From a checkpoint of a small transformer trained on Wikipedia: rotary positions, no biases in attention or MLP.
Each number is 128 + 24 x the weight over the matrix's rms, rounded and kept within 0 to 255. Layers, rows and columns count from 0. Numbers have three digits each.

# layer 4 MLP up, 256x96, rms 0.0674, rows 87-223, columns 0-31
193119090126120147149141131159098124148127144133144162103147133124145120096111128123115127187146
124105120147111113115102143068111124088088145088161136143153116150090125118148131121125127120138
184128161149153147114084125141128150132123173182090088119139130140166059150160133140111131183121
165123111083144118125139117102137136140124137119112135122153125071103140111127166188133089141158
167107128147177110116138112088108097151143109094112154142141103102103100108143119157096170161128
171106123139164129117105128096094131121084095119136091127107141160061140146135122137110129122156
124094149087151069130118145110141123092095109125156139120116156169078165120121099111157140121108
141127105151085082102095166102132140092103121136141116132147143086112107153111113102145093129117
138160152117128112131109102116103175140119100145101137114134130140118129095120123129148113138105
175162111117119099155130149108110123171110137131100104136135148146138155105171123138132084139085
130122117117172076125130158110135160126123133073117166110102137133168157158126104159113155170097
142141103115131137133099124136115104159098083124107176126096116128140129106128095138152096125134
142140091137125156116161148119136113132096117121144137154126147158105156126114108124102145114151
102117146132103133106122133133134123090161099131117133071155177154129098078094089090113134103139
138102104163167093137189165137131124103113119114123131118171089107147139134133151127152082115137
095119117127123129132092129084144139118091165130126092122194134127180143146122081171125156155109
141135092098119129130085138127145104124135132093108127118140152127147114136146100112138136123131
091129150103162086132118105141129149127128070164138128121165150145124175127136143116099130148152
143119117061108094155127111139137142154099114151120112164137149108129129150115109109119103122148
119140082141124128097132142129110154107115127111177134119122099131111062141088135131128139145128
117149118107138131143109188119108125121104108113103106115128192165155138150115133108076180127089
106121091133131152123099135090100128144135145142132134132139118131133085136125134093089131126126
078130095171142126125157164118136146120145135120124125143148141140120111143133119109160129145131
127113122104132164145145123133097115129070105071122088112115154117132168173126130109085121119135
117121101114131123112155106186131158141108120165116124110128127153108146173118177128122088076121
126181124136123124137115087104117116153107116139143113120151082107103144165164142136102139140149
130106124158138130108124164096195135122161138106149172102126110154138107132108129130134132141087
108103147114127093128155164140155138121149147124118076120109101146080169123114141133133110102156
102155149138146130160115173128124152119086100131134145141098152131142147128159123170128091128105
189134119140117111133124121125106129138137133149151088180128109132136130146117116106141145097166
126094131076094077125083117109112092126155107144148150162152143138124139110092113160108116132086
134092123108096124116128117103135125185123029131122155135146126158154064112182131137128120126134
119124121146149103099127134138152139127076142130119158149115108139099134147129114099141158143115
105200149147108125155129115098117155083116107172139120148122093135097148071122125180131157102106
141108170136130121128123153134146131134142148106148132148150111145129130136156105144094146075133
123108104146113102131111125156113082138160085141164127085125121090098089184110135102103113115123
135130148103153119139127125173102095116183105100105098185135084158121151129072172121123121137113
108137146103118147134174133135085089128138158125127083130121113113135085142125139122097171102111
105117111100133151112154090175130134142142176191110098094150097135149135096150109155162161101126
150127137144127099157115104104138111111145119106143141082149133124178140145133122101111098151117
131104119135108136136162092106114101147148153108100149136171140134111156112162167177133092141134
124119145143121157124119145131100135116154136142100150110136163128164131152131180151122125164135
169137142105155101152070149133109127089158143118154156120130133139134124135061142127159115132115
112159137096108120112119119087114135140130159097087110166182139097137108131108148121116153127118
109105148140142125148106118139124123092141099174122107128138101170121115130130176114124160103110
141126161143121115113119085124082103093121122093193138133160097129067155103144125093106098144113
119136178159166133129138107146197163139178120153148156149116147126105151221131152141175152126116
118122134109109159119121104137159129123111129132115130134067123155150157114100153118146140109086
112149133131114131103118105105125131108140105144145139092118169126103107127136142149139119105132
171129141143121103115119116050116091134091095137146118142119115145088095154187140114130108117150
121145142114142114148129139128176178106134158132119105144112114138144123098141126127139123151151
159150080123099141164110105160096146141085084098144164171132141106134137144138146127112157096131
126110136121124141147083146133150158089115138081163116117167133166169128140108104143133160113087
143121125129114149138064114153093105133119113150124085126107140127105072118145137128157151138166
122121117144121129173149120092114157062130149141138123095139133151122089101159118124137128123147
118114162169160174109162101142107115154106115154144132178131089115152141153104118138123116127128
140121150125167146140137124105116129122137144151124146156127094158139125141098134140112115127132
136200144136141064188111171143153136118143174088093090108105113105167140126132120084092146149154
127132111131166119195081161142130150137119111110117103084149155123115135155138115151132101107138
145156107085142098093121130183135120196099134154152108140127094126163092119175106134100091129173
085180105142148125119149126114134088140122146112142130135127091157107109168131143157143136106156
109106157128107189150063121074129189149156152132138088107121167131118139125146107132136125153110
116144127118115124134131133142153120146139131175129092135125131128089130165112083086133108134123
155130135178094194144112103138104107151092130117151111137100114147145159121128165105115105121153
165132132067073113102119142116118098154139140122168098117131091100153132128153137131135163121149
144147142077137136109112056145158146146133103119148125141112147150112130103094170122123132114155
124096138069115101141137144153138185108129132110142159148123145097082129134143104074155151104107
146123115070147108164189138108090161149136115143140096131134079099159171111114118107105105163178
125107127121110094115133171147141120130124091106100105132096140065133118130120106139138138127144
134124157124157109123150137127124117103141139125144107117149090104161119145117142109158151123149
181123098153156086153163167136088161146148119078137115149125100119135068125117137135071146135157
127089122132142127123119152122103164183090122113142162111064161116107138108128123159131139142129
126132151130131130082136117159154129126081093153117145168141131122140156131122136138139124131126
144135102114075143099147125153154106165138128109128125096068094077100139161158147111106099125135
099179122143128131144121122155153127164156105140124096117135106138116118133121159149163115111101
152104115108128131151147092122100098119162133169065137132073141154144128126160171152121099119123
103135109100129126119121125109134103112168105103145139135184175111144166101125146137146114098137
141146154129140145140049129176154092160145202117154138128128132057088106162108133151134163145140
094100108109104113129099098080161139129137144125157150118139113135100112104161114150122143163140
152126090119135094114143132102116115121153143151104144141130135114134106148147156120146133170072
148109147120141121133129175131107140105164098132123119118172149126131142144183152154139169097124
197133106110108116132130134140100120144129124149106096118148171078199124093149164141132123152159
110120151118145156129107109139146133134133103125119146141152156111105104121087146151165132133143
181122151125114118059107084135148067131127101115162150111126128121114121124132164127130154135152
143131094172134109105140131096119124127082094076123150123146116086132120089092066135109129119141
109082114161128156157099102193146128145140160128169104098155107140125135124140108127157114169120
157140149157111118093123155146125127070110112140134148152119184118161133134142144122135112110138
093148131141124144129145115134113128168139071149125106128172080122098180159131119151108156170171
139095137115137138171070133121131119095133143086156138172133171116094139101135175148136144154079
128123090119123160148175092085172124103118171124114120114135135093182162120135124131111124128150
116127137162150132123136140170120141124075114124137105124158140150102122084120111141100129122145
118142172131129147151157113139111127101097106125153143137112162126134158140112154126177114108140
121115147126125116137105121118141164132139128125126126095133146102115091082110109126161129120090
146104122126117166144124125118116117124145144163152165127137166194119090162124145149107155140128
111117120108135090136144110110152150124134119137126136112100100141126123143129107148162144126140
134155186136102144099162116143185149145139154140139152116149119153173086093156133152146124106149
111139154125147130167142174089169176164126138120117162103121117129143114076129143146154139130135
137127135139177091158107118130133150105120089091156109147119133152132117088160147133099105174140
118141105179145141119123140151171154147160168105115134080143131160132098151161132143126103109137
116119154142129178163128105081190128154110103103112146132139113124093129120081132161128154119155
114085112120130120174104097179091119160148157151128103115121124092159121104128084111102153148095
109132114148116112089146128137122100131120099119157112076136111117134105130113124098162141110093
141122108104126111128134118131144110131114075117137158151110135147104135147136108146126139091157
120126183085110099166138146138132113144095108115130109176151141160133126141129095145094153088108
085087136091145111120164152119086138110085130085137098099111123114112131133166128118129119116104
101105119138096207180123126165150110109116128155095129125143153145150161151113124134132121094159
138136111117140134138131102141143099163164127146139163150111119137090161116189135125126126127161
151135155167089098127119129123165120093177152119100098147128143126117126137134116125123137135146
122136152120147117143153136126142096147171129135156145161097089083140112097140122154136120130150
177149122071125128117120159114089150115099143145139120137187118111171152155118104149178093080133
140107141119140142089165103126152147125099138130131113126141053077144143138115135147168138142147
130144130123138084124088106115137100121119127136078120162138128115107155144141112092147131101136
138130132127146124119107148107127103127108105126129115148150108117118105133116139125149139126126
119079192107159162116154111091129102120139086143140137132144120110112133097178110117120132136132
132099121136161133140156191151125178102151171168132135103122098134135141126124086150166124128133
085122127191143161093108150105148108131150133120159167081142120145127097169111108109098159113066
118144166114141148118079123122154120142162130105117118101123172145123130149088116143141153112122
125177125134134133106121106136152118153136126159153130138141112095137068123186137121126146131156
146122114110165072133142167133147135116130111125129109150137132131098111150119146150091123142165
113097137149115126148080101131144135141118122116164147166116123142154120138124119155147160095158
089147141089117086099123109131106121137141145124090128101140109148126148097113165129135124152133
069161111120135143144150104163123158126145112084133094111157081133112091105111103091154118134142
103083120104134132116183178081114147112132120131151151099131153145134135150156100102131151119130
104138151091158139147145138156105144154100115146066095134074100082110168120107129112083064135101
176124150137100115088100142108131136127115110131105162114114138139141141100129129127170121140106
111121171151102140130070117140127083114105126169086154151089113139100144149166105104144129090141
102149136121147133127130136170125115142177164171124119107128145086108111107107118092142090118110
148127132113131109132153163155134111135076095081149120109127116129195112146093084176115115140159
145105098120155151128134099121152135104124157141156147124142122170105189093119095176172131100105
119085155101131158112088123096145100145195138125142170107160135115140129197146129108122162112124
084162114118124095180157115089156139135112117097140133117116141096132114101070118134117152139137
184103143134115146117140161094119122147125130082157127113141092073144066125138159113131148144117
143104175097086128123151142132093082097110114129120175134123160139092096185101101098140110120122
143141145124152154121126090111110197109167066130168137154139170132076074126130128111128114116098
132130179115090074121129141125159098110115113136124151130131171089175099112114102129141144121142
120150124164133139143146128113139111124118135149076113131138155109144107162130120147082143132126
127112112108132161112100108108095117133125111161112107100111114157100128137122127119140102144109
# layer 4 MLP down (transposed), 256x96, rms 0.133, rows 87-223, columns 0-31
117147126125145159127139138172137152149121139094106181139144113176108166122145111135161162148131
090128149149099120108121128160127152144128122140146147117149130136114169169154113143125132098094
108109115100130101131154089109102122112151114122139126162129115137112136131148106129158124116113
145179180074120147120111163107109134121108149107142138136100101130135108082111178105133132178129
074134119160090119114138152146152143109109093138131125113119163168055167149167095128147124112149
105123116140151105145070061147137136158120147138160141141102116137132090169098078145103139117122
114145099162107128115156116128103112137126142117140146165112094154160106117174121092112120145159
165125109135132118095102184122101125115113146165110166121130135126171153109113106149138126129108
126086120139128145137147179112155112151109138089162093115126155147131131144136191116122117158110
138121125100104138120133144128139168111135128118127121141144143161123169140180106156136127127094
093097086114100107141129095121151106142147073130112174121140146176127126136174129115071153124130
087113127119057113069144106097112113149133089108175126144118143122163112104113102108123122150145
169167109150131130100133149152161128105132103162147122123141078139132107089129134120120127128124
138139145117090099130151156128094135160159139157125099137138135124117098163120133103099124100123
100112143123173136136208049112132103148088146159138118083138122124111136168134108124168144122152
121135106111165071107117144138132140133164111125167114139088115170173129148134146104148079148193
110143128124093090157158137135123135136133117128165137126117100161134143130115135140150124130155
138078116128144104117161146146110120110128115095126135129141148125169124132131069164110115142080
135128152119129141139111154135148126116141141132148116163141162121133112132112113123117106144129
114155099092095140092118160110167146123123090130114131147126128118086102131149153100098138116112
132116118117097107153110145161160116133105093117163098147096170124125132178134143161144118097112
123144090134150128148191139118130119113147172139133158088113148131161142119134111106171120128128
143150098117106141125089130118123141118114088135119141143151103144131128119146150143099134110098
156125130131138089133141150092106117121131149084166107130108105144151078122107129095117117127100
111135131118129116135150121137120098175103129131108125165139138147127101138117149114131119108129
108128158162074080110177132165154124128146143115058164087123165173137135153150119114158107088134
197142117123115147178099099135105105116151098127118126111153101154096120149126146102119089131161
117118121149141121114100178140146154131165088138098113114171076099128132116104129131113124158153
149121146098190139125106068118115137123141101153103088113081140147123126089126117099109142082114
131080128124126147123179130153150180139165119097161110178135142106136126119149110138120146164106
150155113160126109127125109108176122127114122110102135149136110114141105119139131103133151194104
126092074114126106150127133096119061120154128128101131087122131190127127159176180158129111160121
104138124115082085060099106135097126114150151146150073158141119124146136135153113129121138142116
145149179122122141097144149143180106107144135099118107067150116118198143093118161140161123138152
119088111138149135106112133148150144100131166149129114175178122094157187124096137115118139085127
138140093150129109090127143131110109131094093161099156117126156118119072105124135126148105107154
137087142156127126116108155122159108106177094145133140109149102157170098073163111108143104112136
161201121102136127121143152071085138116128148084142091129124116132104105141100097145142087139137
157135136126166141098120169149099122147082132131143108141136111123116128178095110135125146148109
129095138148170109128128146116135094146096165140156136125151123099145141133143088116165133170111
126137132131131134196124104112140131125089135105115129138065114109121140127163098084149110107175
095133137115114132101150152160108138135162169128136126116137126100138120111141126141108118117134
123117109104166150142109148122108137122111158137141166090118159108131145117115193110139131131137
089111103076105167125135081139105124138146111132123123150113155136121182171136090129125145145126
135136155141109076100094149092145135117148083127108121156124093108189128136142102068118088135146
130119124139109130137169134126117148127151165107100163126120150123142137117122125082140111100125
140139113153127101135177152121168107116121100074125122138162114128125124133141087136139135120137
154113113124112100118123098163121150130161114126150142092121134125137116065102172116109131130176
120129150199148106152113121154096085163132150123127176108141140179117088127138116102137158103108
154130100157162124110106132148137183121139165099099145106111140133079160143097152136146128135167
138094117114138145076099119128135157106175117164123116138146111117146130150088108158122111105126
139133141160124158159113118098081165138119124109126099111126100085130127122094111114176124123099
130141114089142148123085123140149144114111163136128118144200147066067087096090108108137155124128
148131126091150142135106102126094098128125115128113084092131152097145105149125134143113135159128
117064135107125143107117150172141122110155106117131153126141098122098156131143119176142154100116
112141133121133137095089184124114102148110127131090173149121180117098143105166118092106184158118
107082142138112114160144168164127150150114116107108153082109135152119132153102122143111126134140
102207137155145112121095080156135141113164138093163102065102116146152095153127115094146143107151
102123167075142124113146122120122150144117137113120125118113135124170095107154112118118164173084
157125112138143128112166163103140118146107149151086114090115154134121118146102154133083104115136
112149121147204133117051116106208127110121172158120092107178118109094119136113140139149115113149
105110140101095154103095114115113195094103135158127122122120139123126174181096163153154175171159
169133129146147097091136158115141115145146171147182160141079122116111174104097101124108131131101
138155130135144125150122132102103137111123145114173088133092131125139115074086142118100116159092
130146121129112165129109166109146175106152113109068080149151124142115138161111125113109101133126
151092149150096123120154138140148104108115163144113123178136119132190148106139102096127145123144
141059112159112141121100127124131159098131136130094122160129160123095150148164121110116116165143
100162097126127126104156147101134133162138106124164166133156134152142140098160130132127123196137
169107126106134102180144154098112143118126121114141175132107137104135113100171135116167111121170
089141119210107161095133143149157114149093145141118156172098127129115153092103115160130130136145
110190116133132159153116105122138110188187201081107105116126122127118127122159144116132100114131
114078115095138131147104136156130128128135132154108141144108141178134147121059140126116144172116
161087121129175139118145141108136105167095070120125164138148112154153131123147103164157112133095
115139139144174127094152134125139097106098132110101119092150134141164133118119126162132105147162
129138145082093155100123142142105113111115111138076091136129154102146151079103140118127119121114
117116140110103133134149099130134140149141179141134159169091148076120118109121111137096129133151
154122150122107131120103085141138091151123059129091194114099159158162121162152120119174118113109
103166131190164146155142111155140173139123133127096136142156107154105130123145077109113136139140
110105156098086127145150141130141127115145072111090090195133122092110114149144148103122126132127
156120147100142115155127156081140151140164131138122088120143117155168139164127118138161115148131
150125097124132109142121133137168077111122111132121127198139139103149126158128134115090159103132
165144125153105162159174140107126096127105145080105147138108102088111128123127159106088115142142
108135109130143104135136117093151136129149163130149108087154102108109140151144125142148123137146
151151151142152121157082146112146126133091159141136180045115134136141131089131138099115126121135
085114137134079156145119130155137123100118166124144117123135160115112148148114162143094123165120
168119131169152158126132106137146160137097136106168132152137124139144161151124135154128130142137
114099152147138115137086116152125136128134125141115117077178083131095122135098104159149143079126
109173130136173130145112080140122164159189136113112112125133143124136109128140113106174168146147
094140122150106102152124115111142139098090134131103097234139132134114122143131070104127138147146
125112128168146146124131097123162158139129149129148116170146146147144141147156107129153113124140
132130122165136128116153104169156111132091117149081187170145129127108123163102138166113110149143
097109141134176137143159131116120115123128118153102099107106130097134109077117165128120138127163
119126130139109116123074124116091152118121107109128077114145149100143110141124117103115177126085
120096141116104127097126082164126122125092123138135129142120109092103155165136124135107117132132
107136147144142103131133122127076157136131156072129079126123161145117129124148089104120132158103
131126142128095125134103080131070170142127143122123119165131142116094123137149107071122168146163
146154122137093143145143188099172134124131191097176135141094100089124131105068133132112140150125
124155126107144122135118117108169147125118101148143138122100137083123133125121113133100136092124
146081122082149146127122109106165166136125110139108171149146109162141101115138112123122128146111
141108130146152167114080151146172117130131133114102117135128110130137144106083111122115103107156
138144096151104154113103118124153145122125104125119080139126156124166126159140113137146123135130
141148136109131143152063109123129183162126143132181100151122138119089116130145128170147115164118
111109145129136134151099139116130164109125146150130098119164142126094138124109110134130117125134
118116147164134092114106119133135124121153178122169128119128174098128122121135124164139141100142
121131152151137099181161131094114180171152159118138109082118144146092128119127093089131126159125
129121149133118142114114137122150127145117125115129147139125105128107141172124113150094095176110
134121096129178123149140128134104119125098171179130105136085139097138114147112116091146129097139
132174115140111126131171105110131149165122139115110117078149126137169092162156104146126129139109
137105158155116163090086129135118105130140122141136158189145115169094096128140129130109123115129
172127134117105153137165150160103117143134143112120123151146113130137129108116138124140126132143
149088143117122104105107106161118105139097125153151145155152099103120102081138109130108120141142
123136117155129135113145103177109116148105119084127096121148091118143114147125088094092110149131
107102151100121108090118121166108148123141108172134134172099131154144135158095110124120162119120
100138132140187159145177138152178126128123174151096123178137082137118153118115166116117137122142
125140151127098127136146119150150098123142098121083161059108136112115143125137118109125103128151
137124121177134159092160138139170138132144135114164120180136125117132114203117133142118170127091
170153129156170114079113116200182122157148120113122078115107139149162116129087081167115128090095
136137084133140126126138144101081124123119149141140128112118133107142128129106131096155136161168
080100109117188119117138143103155154142130104117135155163120169153157114150129123145162140163113
134123152141111123131108130099089113129119174160156101135119111109125099138092151120150132134114
130130130165154104114115137100109096147115155133124114131148128120137114106124106112116121101114
153110151078101105153124117091110141143119158169095137155135140092131124100163104161142147131140
119126164122123114091144156159144099140129124080182134139139121146137132113117125135118118158102
152116170123136060147116119121083081104096067131124113098150060144156096071138156118133101120115
158137138159111085120110158136143124122151116115128120146136105174105107147100138084131111076133
151158105149131095132132085162163099155090101097118121145121140153137102121159101111112127117122
103132155123083100164127077150114095121141110090176114111124148132161112162133139113085152157148
153086116130155129143181136192064140131140105094087128137198158136109128090127174139102129132164
158110135123109179109139113156156140147134107146135098138125109177175116101094108129132134109120
140113175117100205109098142131146191135109082118131140136113112145100101120151114117128152108101
113102126136138134137109189108142151140104115139106138159120121097164134127095130135094130101135
073176114129134140124172139107095130140136166166196128140117122145160126082141145151162111140152
131160147143080124159096130116165113100087141113119127157133148135114125105117117157142145140104
123113115119136115109176114147122126128187143162113133130118167147146117115146092123143159120093
120146127102147090115097150123150093100102121125125173146153162090118123149110123105120155096157
156122102113102121166133106144121123127128119178128102119134125124149071132123108105098159098137
080160125158115115091170094134099149114154112105141141133150116157146165133132127141104108137124
# layer 4 MLP gate, 256x96, rms 0.0669, rows 88-224, columns 0-31
138139120141104130157128064118093112117127077138101143087135121107145142137114161102154168133121
096133082086118081179145182117102168081131114121090148139091119121117179135134111167150098127157
112091167128106122152173106125126116161115111136099143120104131101183120076128094095095135129083
113152124132188143149112168173114130103147156133140127148115130154123146129123112100114120139139
132158111159161114143130113130140128119103138174104108122149145132152135100161120097147147142162
171105114126140083115150135133119121095164146080120088075132194070076146147137148137140084128120
111130070155149142131145124128177124136124066139149087109124115108156116143146131117121119105159
123088116115158109117178106136123136168151173137101123109140140108100101127105148153104178107115
131097109100114135116163079130117145176153144140114138127162132152141109112127116103112120144177
161112132113152118152137112097149117115082170145117142095133141117132144168108162157117130135131
136117171160132118115116086139108105122156125141121104144101098120153189114123133134115125151113
141112123128118050136170140112126119141145105138085130150117167158075115139122144087106138115139
149134106114094098102130117129128152146148131102129115138110172099124119124148111091148123128182
111138102160110113144130141133115133156118144105145135096137178074119106107133122132137138125123
136137124123101112101140111168102131133130164119136150172126159116114135122115097128116103143099
105102135113142120143117121145134101151110126142136162185081143168132150132144099112145130091184
122160117106137140143135106130119102147159125162123127117138113156075191144123132111158161160156
121164116090152133113127142157086103122099150097152087162138137144119135097109085117156134104107
134107117128160155131130097124156124141154143116111141144130184138153147088135168132149134148142
126146138152121094056084106154122152144132161184112126149107142101114125129158148100093140154116
137146100104121114145128162121087094115165164117148142132127150128153152148127154125115110095078
162143151145102101141138130107128098146137093123142125143129170114122116109120122140120088158151
159131127170135106162129151121088096151168112124152124106155102122113108114100109104144146110152
114129172208146167122135155143146124084113140160113109122140099122073131127128128139083141127116
138123133141110116148127174149195144110103131086136111160111163153139122154107110159156093110100
073119144090153109123143090105114142137089116148151096119127108101108137135119110148149145110105
108125175125125111109096143117108134163127106134105123164143062103142104126096098106146139133161
164118121155150148145161115119133171099119145099126128100119094166128115125155144139138137150101
109122096126105141096160134117099158120114122150123145146085165097148155142102086134114108134128
120099089103080139116136138127164115153129097128090106139117149142087136145081111112125139117149
126106152106144153100112101127084128125090150100096136142135115122118094137147137131107175177125
115159117116085111110129106139104147138123173130110109119153084108128109156145153126135118131131
157122134127132140113128135116117133131105141099087131135138102125116131123122108110082111191161
171146115135155136131139136133069122108135118128124115117156117180124086146126134114119128127118
136146142121092144139091129123081113183126129117117117152142170088146091086114127081097091111157
111170170114182120113149222156050108163114121129150169174107093128160153109134108152114108145110
155158099120134146124135107134089092129141170135099081133144122126118151120123162114117122114171
107111143133144127141114145162089132088153134141080081148139111104128102155156160100113099165095
131136127133081107158101125105139105126119115111165092131123109139139119147099143165120148169157
156110118130164085130130124168097155163145114095171086159164124111119099097133151200148119169128
112137111126110119137115119124119120148116194161149168117099120129139148145133088152107107129133
135129134154098134088172111120143129153137108114111112111157112124128128134171121131106153106130
070167109103119150139135115152140174138143132122071106113115144120123143167128102131154114150105
084111138124159124088163155145138130120092125162180152183145132101116147128184136113162120109118
156103110122156139148171178163122051107146120128143100095124130102118119073175124147095141147114
122057107082125148157133074172084104096127145131111096097134154123136157112149139107125077141100
086133113146111123163151141115169169117155152153150130163128122136126096144164112122147108179147
122070139133120159172114147105187175129134136116125135129142097106134153150123120127131135110142
132104083108126113142107099150116108115195126137113110115125183123089108118159136149151104175127
116119147118167107162144154083124114143122124145142138129093106090130169128117139129102138150156
116114138098119124138153125125139146167174160153114086111125105156135105149116132153129106128120
167117146121164106082134172135116150096114123131144129102096161109183150101089127094150166181161
123125161117114149140170171114136157138133137115162106111143132129115093086155102121118122106104
123101122195105129111126126133166132113118191102122098128137080136147114130145140145127138094134
116120111152084113103145149164186086057130134165119076086126160098182143118133118119092110074151
147106142146112156107120063122112118145125127141171151076111134111094151140088138125141119103088
163122146137106144103156120158122106172154140100096125140137131103132141108142106106120105152110
138138134110091162104132126110102092084111140124045125113132104121127124104144150115063183153126
163108123102155151107125145152084137126089134124128136096125123097139145115132154138148102165146
132100131122095134086155065107108100141122126077094097129103116114104166100125096083091057183134
157087114136114106103146109166149077128101153113150089139157128110161119140125141116111119119171
125117109162113114127174132121139144144108181114129142133105101091141122132120154098140128099137
097134108131127115170143110128105162125142132145108148132132127111124125098145110119157156175148
133139103116134148115083130143113150142054138146148119155165161100112152154090157140098125106125
175140149100116092118112142122111161094061121142084110169148072120110143099134135099131117112158
145161149133151153146088105129080109164142138135101099145107111114191153116126170174104118129140
159117169127164129131164115110119141148106121135149113175157150059149104128126111128113149186145
130119091138147138122117149106101122159140141164148137154142099127106145160137106138137121086136
186131102158092089119142106119121156136138181103099130118165097149114102099154115095147115144134
172144135115145105158138128146100143146143092118150128167160103107152115095136141140120153121175
060116122111100105146132146135103153121109183143112088142156125147129148153161123131148137113100
128101099141117107107106152156140074136124143150139167147143119174147122144147167107145103133127
116095159149086133097100105170135117071115145115140140099117171127167123136102183131154144108124
121082124137107125146121096117127130087118123121124145138155166093129134165114084085143137153144
166148100127135121133124133092093132147145104136135119124132115125096132102122096154084105148135
106119123133119130136135128149147113109170128113173136127173115096117105161121127136135145134150
148127138135098117121152159135079082148115091092078077163136132161087161105127112114118135134102
128111123159117134123120134109136110131125137134149131117140141152175125130140133148088108127125
116130119108135131089159162156133089162131121157091110162126136134140108108127185119138159127071
121090176165143163134091123133107116174132122152127160124177119107116181136148135152152091143112
119105147141108115158106133135102125128180115146121155125081122116121119090119128093146152139117
177111146124130162091144098124135117128112147142107177149118117092173137096115153100117187175095
159127142115148116096117117128155125109126123104117133139112111150092121122105113113133143130144
147125128143116126152119109122105160084143116120152120135126096144133113141112146127097164173126
137086101087103145162167111177130116095163159094123107147155112097106141141139118091157110181148
144102111134155167089158157172141112125147111155145119113123152089159122157128127136092102126116
135113171135075140083137147148104123115083099132146119105173114110112134084101097148157154132152
117159073164122131158166145118118128087135158183107115106111094125119146163092117146117109163141
161109113153151122112143103095139169105112117078112073112166117121131171107142126115112150136133
136126081133092152109108158114137135130075110133131162148161116122140091140135144141165120122130
121117160116125139120145144137108084141177119127124110090115115134099113130128079143123167084097
123139136133128082129093142178113162109100125146084125153133121092125160094176071113183132137077
080123114127121148067155158155130104092155130156132107146107125122095158106138085151173114156133
129082113106103144116100138145145109154136119145137142110128143078126140130112128147098105108120
135136127154136093134139178162099168117065130128139094165126105120077153077126091039140154140100
178114115121135141114152110115084090163148130165140114160111163128163118138137133136103142129123
126133087157091119103111143112099143116138092118162157123129139129113076094127129122134094163125
149119117109129148126113132132089151123131140102109126104109153130147094106104181132136156171096
124151111143162113128144128128085164147113129118129096139108170083110124110151090137089137182114
172095142135152172086164102178139125175162141108066122134115146111151135074116103116158121142133
146126107097161130151092159149123120148141159114119135155144138158102162148084162165097089158126
144121137133119148113124150129108118166147083112101130098098153109106193164113142164104107138160
105132146116114085127130140147149141121109114168127087119153141100136127156116142143130117124167
107114172157129100124165156177108125131136141151147108142143105102143146062155111116104115104143
145176145134130100072142111073115079136131121124159149142141119091103126131125156158109116132155
116122114128121125146097141145111102142160115093122107130135138108116133116141105136108149163113
147081119174098080113120111122081121092173090114091140157126107159134132101137153097171113137148
123126159127101150136148101101151140202124121122129153119136125134144149121163132140159134086120
102111106151098135132159100123140135143160146072103177139089138139126127102152116118096174156085
135114126115097128148130107099091101164147132102114096089154107146108147148128133082058127120126
173153112143131156158150119166108138104114101110112085139150094148136092142131092136133140150130
112140120132120111088125111148110100140175124147146151096133134087116128124136147112132118164114
154133159133144129104102146118106103090110155167143153136142154155133127117141108155143175101107
152117113124116129146149156120141196118155151160074130123147153154128109104142129159139088165128
137112133083135096143124115142133131093110115100102145151120155122130145134155113155116121160150
118150160124127137143149096091128127076141160127115122113111138123118121104121181121145131183139
185107116118143112113150186171112122156163153167155094120112165060126145110155121123102112169089
091107085131153128100115144108122166160137146126127109191133149157098169162146119122135153136137
141115097146081148109129122092096122148131113125095158122082135105154169104149133071131110142129
152131079103143145116099098122134117123166112134112118131107146169157105104119166079112080102173
123174146090146121089144150123135137090147148119105153140115118152155148108107126159160133131183
150083136115158136137127171132128064123107098104122128183104078110098135177098111148114095167109
132100117168106138154130110131133122126123143162148146108156141088121075126157105140100137111123
134143155125089125076117125137157097110136147153178144151112111136057108122116181110139158088133
134091116079129133090120109167094084158172123123096140144115133112114131116089134089099130163131
101157175127131120145172116198164103168140097118150123115099116077133114161133152122116130161131
190088113103101143061116085200125072136172188170125106130122141128066130109175142096163118128151
090104085112168110124127137136097138166131130097098126118124117088147090117125160100124149132126
090126092155146123175179170106112150155115128146111121155176092106163149114148054131138120160162
169108119162119085108116115135157113133094142146100143174100128077129121172140137132060119148111
114100111097125137167117110118101127139151170142118158135111194120130138121173140156141059126096
128109098130124121123155133139098149144164122161140146108110144098144151101146137079095115139146
152105122135159131113099097124094145151108158175136174149140134116112146147131147148169094142118
132125141141149130077143103176129170136114114142113140136157087124098130105166101124149181132145
178091109154142146125092102102126105104105117090157127133139118144132157136152135127091067180103
125092140151117131129149120137114155082173159137097134110130160143174131124104086136146136122137
132103139141089131158097135140152116154130130118136110106144174127117110161086109121101146164118